From a checkpoint of a small transformer trained on Wikipedia.
Size: 10 layers, width 128, 4 heads of 64, MLP 512 GELU, vocabulary 8192, 3.69M parameters.
Architecture: LayerNorm before each block, rotary positions, biases, attention and MLP in parallel, capped logits.
Training: a variant of Muon for these matrices, 120M tokens.
Each number is 128 + 24 x the weight over its row's rms, rounded and kept within 0 to 255. Layers, rows and columns count from 0. The size above them is the row's rms in percent of the matrix's.

# layer 5 MLP up, 512x128, rms 0.313, rows 31-77, columns 96-127
size [104  98 103 106  99 104  94  97  93  97  93  97 110  94 101  96 102 101  93 112 120 109 108  95 100 103  93  95 108 110  92 105 104  93  91  96  94  98  99  88 101  89 104  97  92  97 102]
[[123  96 186 114 115 138 153 117 122 133 134  83  92 115 145 130 141  91 113 138 120 134 117 121 126 137 132 119 127 105 152 124]
 [150 120 132 113  98 143 151 151 135 118 128 123  95 147 141 157 150 137 120 106 137 107 136 108 123 108 144 128 114 192 133 182]
 [114 110 171 105 125 153 138 136 106 134 124 107 153 148 139 115 149  97 141 151 108 100 152 172 105 120  83 167  68 144 159 121]
 [155 127  69 115 140 120 146 162 132 128 115 144 148 171 135 129 104 130 164 150 142 112 127 131 131 102 111  95 120 106 131 123]
 [ 98 130 129 154 123 155  98 146 122 101 133 133 124 132 114 113 151 154 160 148 136  79 127 135 110 101 116 177 160 124 129 114]
 [150 145 127 120 101 150 115 146  99 109 106 109 157 173 139 155 154  96 109 164  99 135 106 137 168 132 190 149 110  98 133 121]
 [145 136  95 167 118 148 144 102  95  93 115 148  97 122 130 159 162 146 108 123 159 129  93 151 150 145 147 130 103 164 214 112]
 [131 121 159 141 134 115 134 149 134 109  87 151 145 143 116 112 164 130 137 143 153  99  91 128 101  89 118 141 148 139 146 100]
 [127 107 120 156 113 112 123 142 167  84 149  96 174 126  98 132 145 103 136 171 105 136 112 147 169 151 133 135 129 132  82 110]
 [ 91 124 111 142  85 120 124 174 146 112 137 149  95 137 153 108 180 171 155 149 132 148 109 117 185 165 140 126 137 112 152 118]
 [119 137  98 102 120 160 158 144 142 157 154 119 127 109 140 118 123  77  91 123 183 110 120 186 157 165 106 116 123 150  91 150]
 [134 137  76 133 120 138 163 191 152 153 123 134 111 136  89 170 129 105 112  94 119 141 147 153 129  92 162 120 137 144  99 117]
 [117 137 125 105 113 137 129 163 145 167 115 124 108 144 127 139 102 128 163 161 145 100 129 125 157 128 148  87 157  99 112 122]
 [130 131 164 139 141 170 121 140 158 120 149 110 178 134 109 168 121 139  71 138 129 118 127  94 127 124 128  94 110 136 156  69]
 [117 175 103 105 138 111 123 116 137 126 123 155 133 133 111 118 107  97 125 131  98 132 139 121  99 124 113 142 136 110 161  86]
 [159 152 147 146 124  91 117 167 113 142 135 113 156 119 100 109 148 157 116 142 103 136 186 150 142 133 158  82  79 100 142 146]
 [157 138 133 129 140 113 132 144 136 125 121 131 135 126 107 124 111 113 104  97 112 158 108 115 123 120 136 114 146 127 150 130]
 [148 140 133 130 152 159 124 153 130 156 105 134 169 121 106 120 147 152 147 147 130 135 150  96 140 157 119  96 144 145 140 160]
 [107  81 157 107 151 151  50  98 128 139  94  98 137  79 120 139 128 150 131 113 131  95 129  84 168 142 142 125 156 118 165 123]
 [137 145 111 136 138 168 179 120 144 124 124 130 136 129  98 130 138 140  88 129 117 134 136 152 165 147 131 129  84 144 118 114]
 [114 136 131 123 115  98 132 116 134 117 112  71 140 131 148 169 194 110 102 113 189 164 118 131 103 139 126 131  93 129 158 156]
 [121 146 118 106 164 158 156 107 131 148 115 140 154 152 175 157 151 135 128 150 171  61 173 122 117 112 157 131 116 141 116 118]
 [118 120 143 131 172 133 102 134  73 125 124 172 105 170 138 137 161 111 105 116 161 144 125  86  97 101 160 165  96  88 182 108]
 [117 146 127 151 116  91 146  79 148 121 134 203  86 130 112 136 102 141 128 144 124 113 140 105 119 136 100 143 121 125 103 122]
 [109 129 139 102  87 109 150 132 116 169 156 120 126  90 125  89 135 105 133 148 125 159 141  64 130 144 132  81 146 138 132 161]
 [137 154 151  36 171 141 119 140 124 140 130 114 113 115 155 104 115 161 116 115 100 123 128  96 119 135 122 130 108 106  59 154]
 [ 93 103 138 135 107 102 152 122 162 129  98 132 140 161 133 136 134 128 131  95 161 127 110 189 153 115  81 120 119 149 114 173]
 [104 132 119 129 106 146 125 147 121  95 158 189 121 121 160 150 121 130 122 147 141 141 128 101 164  80 132 131 126 134 110  82]
 [106 134 157 125 154 129 134 112 133 191 121 141 132 101 161 163  97 113 133 132 148 136 107 153 120 108 139  94 110  98 126 176]
 [123 133 124 153  85 122 166 154  90 144 121 113 124 156 131 112 156 132  90 137 189 144 159 137 118 136 119 163 150 120 120 148]
 [104 137 152 157  94 106 171 156 164 163  88 123 151 148 144 129 136  88 120 142 150 132 120 132 108 136 138 164 140 132  83 159]
 [150  95 136 118 141 127 125 138  89 158 117 125 146 132 141 125 160 132 117 141 100 110  86 107 122 114 173 185  92 137 155 146]
 [113 145 104 124 167  93 137 151 105 158 116 138 151 118 162 109  92  99 150 155  96 103 115 142 123 130 120 121 160 157 122 132]
 [142 140 136 154 153 152 129 132 134 108 128 138 162 145 116 139 155 168  93  96  94 153 131 138 146 168 168 130 130 121 103 129]
 [105 112  94  86  94 141 101 189 118 172 115 155 137 138 165 106  93 144 124  81 135 102 144 146 152 148 122 139 138 115 143  97]
 [109 167 108 115 135 121  86 109 105 120 109 130 167  92 132 115 167 120 123 124 105 141 121 144 116 162  95 147 122  75 155 151]
 [145 106 128 126  69 118 132 176 152 165 112 116 153 108 115 112  89 123 101 121 117 119 109 138 136  93 119 167 131 163 132 125]
 [ 98 172 144 158 107  99 102 139 107 119 152  97 145 104 102  92 132 148 123 133  96 117 182 117 119 143 159 119 120 167 114 154]
 [ 97 155 102  97 114 171 136 117 148  74 143 109 146 167 155 131 137 108 114 118 124  94 102 120 139 123 115 157 121 109 143 112]
 [134  67 119 131 178 140 132 159 104 129 113 144 117 116 137 111 103 113  97 140 139 129 110 110 151 135  88 134 164 186 141 129]
 [157 165 150 104 125 131 120 177 128 139  88 101 103 150  97 128 137 119 141 150 171 125 170 136 120 110 153 115 114 104 132 154]
 [170 156 118  87  87 125 128  97  98 171 115 131 129 133 181 171 131 176 114  91 142 121 129 115 135 111 108 136 128 118 108 105]
 [113 131 152 139 127 151 127  81 149 151 128 151 144 186 100 138 118 122 125 143 123 164 115  99 131 113  88 133 138 138 130 126]
 [102 124 136 123 175 181 135 108 106  73 138 121  78 138 118 154 134 151 100 129 162 171 127 132 131 116 124 125 141 113 126 127]
 [106 138 154 121 118  85  82 143 108 137 131 127 186 151 139 100 181  81  84 131 164 114 138 136 158 156 140 113 150 115 168 112]
 [132 102 134 174 101 152 120 165  97 112  76 138 135 130 103 114 156 104 105 128 120 125 118 118 148 159 152 141 158 134 137 160]
 [132 108 140 133  87 122 142 116 169 151 114 117 136 134 108 157 156 131 157 163 114 120 118 110 156  68 172 145 114 128 139 136]]
# layer 5 MLP down (transposed), 512x128, rms 0.168, rows 31-76, columns 96-127
size [100  96  91  99 102 114  87  91  86 116 106  95 124  94  99  94 103  92  94 107 136 109 108  84  92  95  90  89 117 109  91  98 103  94  86  85  86  96 101  89 101  93 109  92  91 103]
[[135 152 109 115 130  97 125 110 110 161  86 142  95 167 133  93 123  96 120 135 164 102 119  86 130 101 136  90 141 134 143 149]
 [110 124 133 150 111 110 110 118 155 166 113 127 174  87  97 133 129 131 127 146 127 146 159 151 136 112 110 110 106 135 127 133]
 [166 130 125 143 131 117 146 134 143  93  78 132 154 146 168 128 146  93 138 141  91 116 164 138 155 135  98  80 111 133 112 113]
 [166 120 133 112 177 164 152 170 133 124 126  79 173 121 100 121 136 123 147 150 118 154 120 167 136 148 118 144 126 107 170 128]
 [148 108  86 132 126 161 113 174 122  89 107 175 116 142 100 136 125 108 135 125 115 122 111 164  68 138 148 144 125 116 106  70]
 [120 132  91  98  82  96 141  78 100 125 158 129 147 143  94 110 128 140 137 130 163 104 148 149 120  87 118 137 103 157 130 147]
 [120 118 138 138 161 139 132 180 157 132 131 128 160 128  95 111 180 113 110 180 168  87 122 105  90 141 105 109 184 163 111 159]
 [148 136  84 155 138 153 105  98 143 126 130 137 114  79 147 168  96 134  97 151 144 145 116 108 136 116 176 140 131 132 144 122]
 [145 158 145 141 124 135 165 179 119 182 115 192  80 121 170 147 127 139 161  95 112  88 158 137 122 155 134 102 100 123 161  86]
 [139 141 142  97 117 144 153 139 151 146 135 100 116 142 113 121 150 118  92 118 160 110 121  93  88  80  82 123 138  69 140 153]
 [105 145 143 129 109 138 123  99 122 133 116 146 133 110 118 124 114 157 149 104 109 144 135 168 172 116 142 119 185 194 137 120]
 [140  70 134 155 132 135 106 122 118 120 112 126 175 102 112 136 118  76 141 127 137  70 145 117  91 105 144 104 139 103 128 134]
 [125 101 155 107 136 170 136 131 144  89 124 160 133 136 161 113 127 124 117 145 123 115 167 162 130 175 139  82 106 118 117 139]
 [130 142 107 134 137 140 141 155 129 160 113  87  78 134 164 124  98 160 148 130  90 126 140 146  59 120 119 148 150 123 119 136]
 [137 134 112 133 156 138 111 112  90 115 119 197 160 136 132 105 135  82 128 113 133 111 182 151 127 120 100 162 108 136 158 116]
 [139 146 115 152  95 106 145 171 153 108 114 150 106 127  99 155  99 120 142  89  97 118 126 100 138 167  71 104 115 113 102  94]
 [125  99 127 138  97 141 109 119 126 115 128  83 150 134 107 139 149  97 143 155  93 134 134 152 129 133  93 150 163 137 159 118]
 [119 112 136 119  80 105 158 175 144 129  97 120  89 168 155  92 138 123 133 132 126 126 129 149 144 110 111 138 114 118 108 133]
 [135 148 109 113 123 119 162 115 107 119 155 168 114 154 136 153 135 127 172 101  87 171 154 107 139 114 129 144 143 147 116 117]
 [158 186 105 112 171 132 135 121 129 128 144 138 111 107 120 144 122 140 155 127 109 180 112 147  99 121 130 103 133 103 105 133]
 [121 119 145 121 104 132 152 133 139  98  80  81 159 118 171 146 129 140 124 114 184 145 104 119 121 112 112 138 143 146 135  95]
 [112  77  95 134 136 134 189 125  95 135 102 105 157 125 134 154 130 132 156 136  95 110 146 136 153  84 157 106 105 114 186  96]
 [124 146 136 112 150  78 121 121 143 110 111 136 128 112  75 162 110 120 122 121 116 144 125 137 168 131 117 125 152 131 145 132]
 [148 135  67  99 114 106 113 123 119 155 138 143 114 166 156 123 138 110  93 108 145 157  84  91 153 148 151 157 103 117 124 142]
 [140 117 147 164 134 146 144 138 158 142  77 157 174 155 118 146 110 183 158 125 139 112 131 190 124 107 134 133 115 122 122 125]
 [130 124 108 109 126 146 110 124  99  73 138  66 148 145 117 121 144 127 122 121 101 142 142  65 111 172  85 114 103 146 116 120]
 [164 108 110 155 119 166 153 161 146 117 124 146 134  94 105  82 118 132 103 115 106 142 100 104 137 114 135 124 119 148 143  73]
 [159 137  78 133 167 123 150 151 127 106 116 103  92 104 140  99 141 115 124 135 111 147 113 159 109 138  82 132 166 113 150 108]
 [130 126 103 104  84 144 130 176 157 115 154 112 149 160  87  98 127 120 178 162 101 117 146 122 144 113 123  87  72 147 114 106]
 [136 148 153 105 135 138 155 103 105 168 137 126 147 119 115 132  88 114 143 133 110 118 172 163  84 150 122 145 172 114 137 109]
 [164 142 165 104 131 148 141 127 129 159 136 138  95 139 143 124 134 160 108 112 149 126 148 106 124 105  83 104 145 102 186 137]
 [135 139 134 168 124 156 128 107 164 111 159 140 122 101 133 120 142  94 110 101 140 153 139  76  77 128 133 128 149 135 120 108]
 [141 135 143 132 158 104  95 148 133  75 159 128 151 139 108 118  94 140 146 129 107  99  96 140 128 120 115  93 141 148 182  99]
 [175 148 116 121 100 114 173 138 112 109 134 122 147 133 151 126 123 125 153 159 119 122 129  99 104 123 132 124  88 108 145 136]
 [110 169 116 116 153  81 116 141  60 153 133 174 111 135 113 145 138 123 134 122 115 122 146 112  79 123 137 110  94 124 137 133]
 [128 115 130 105 133 167 105 117 117 146 124 117 110 127 124 133 108 103  92 146 156 118 117 102 146 111  98  96 122 169 108 151]
 [112 136 138 132 126 129 110  98 112  98 154 132 134 158 125 122 171 117 118 139 105 132 142 135 133 135  86 121 125 128 132 121]
 [141 129 128  93 170 101 127 199 143 151 131 106  68 113 151 124 101 149 125 130 102 177 127  85 144 160 133 128 136  98 147 162]
 [112 148  94 146 127  53 120 150 171 139 117 101  87  78 172 100 105 110 110 150 128 140 129  59  93 126 144 170 110 141 117 133]
 [149 166 150 139 115 156 159 101 111 124 134 161 161 122 130 101 148 156 100 120 123 156 168  66 149 148 127 123  90 113 126 127]
 [144 145 143  76 122 141  96 138  89  92 126 143 149 134 145 134 101 139 133 141 141 155 133 184 119 167  99  96 128 124 157 153]
 [110 163 108 117 151 113 179 130 131 182  93 102 157 148 101 120 148  98 126 129 144 121  98 119 117 157 173 160 128 110  88 179]
 [111  94 132 167 121 122  98 152 147 145 133 109 110 157  88 114 113  98 147 160 101 106 123  83 152 118 165 111 132 145 142 154]
 [141 162  92 144 145 117 174 172 136 155 115 118 193 168 128 128 147 115 128 135 122 115 121 155 138 120 132  78 128 160 158 127]
 [189 123 128 167 145 169 169 121 132 140 124 184 130 135 142 143 123 116 144 174 116 164 139 130  80  62 128 130  99  84 137  89]
 [129 123 163  84 148  90  90  89 122 137 113 183 142 124 147 135 112 136 127  65 103 114 118  84 134 127 121 119 140 145 102 119]]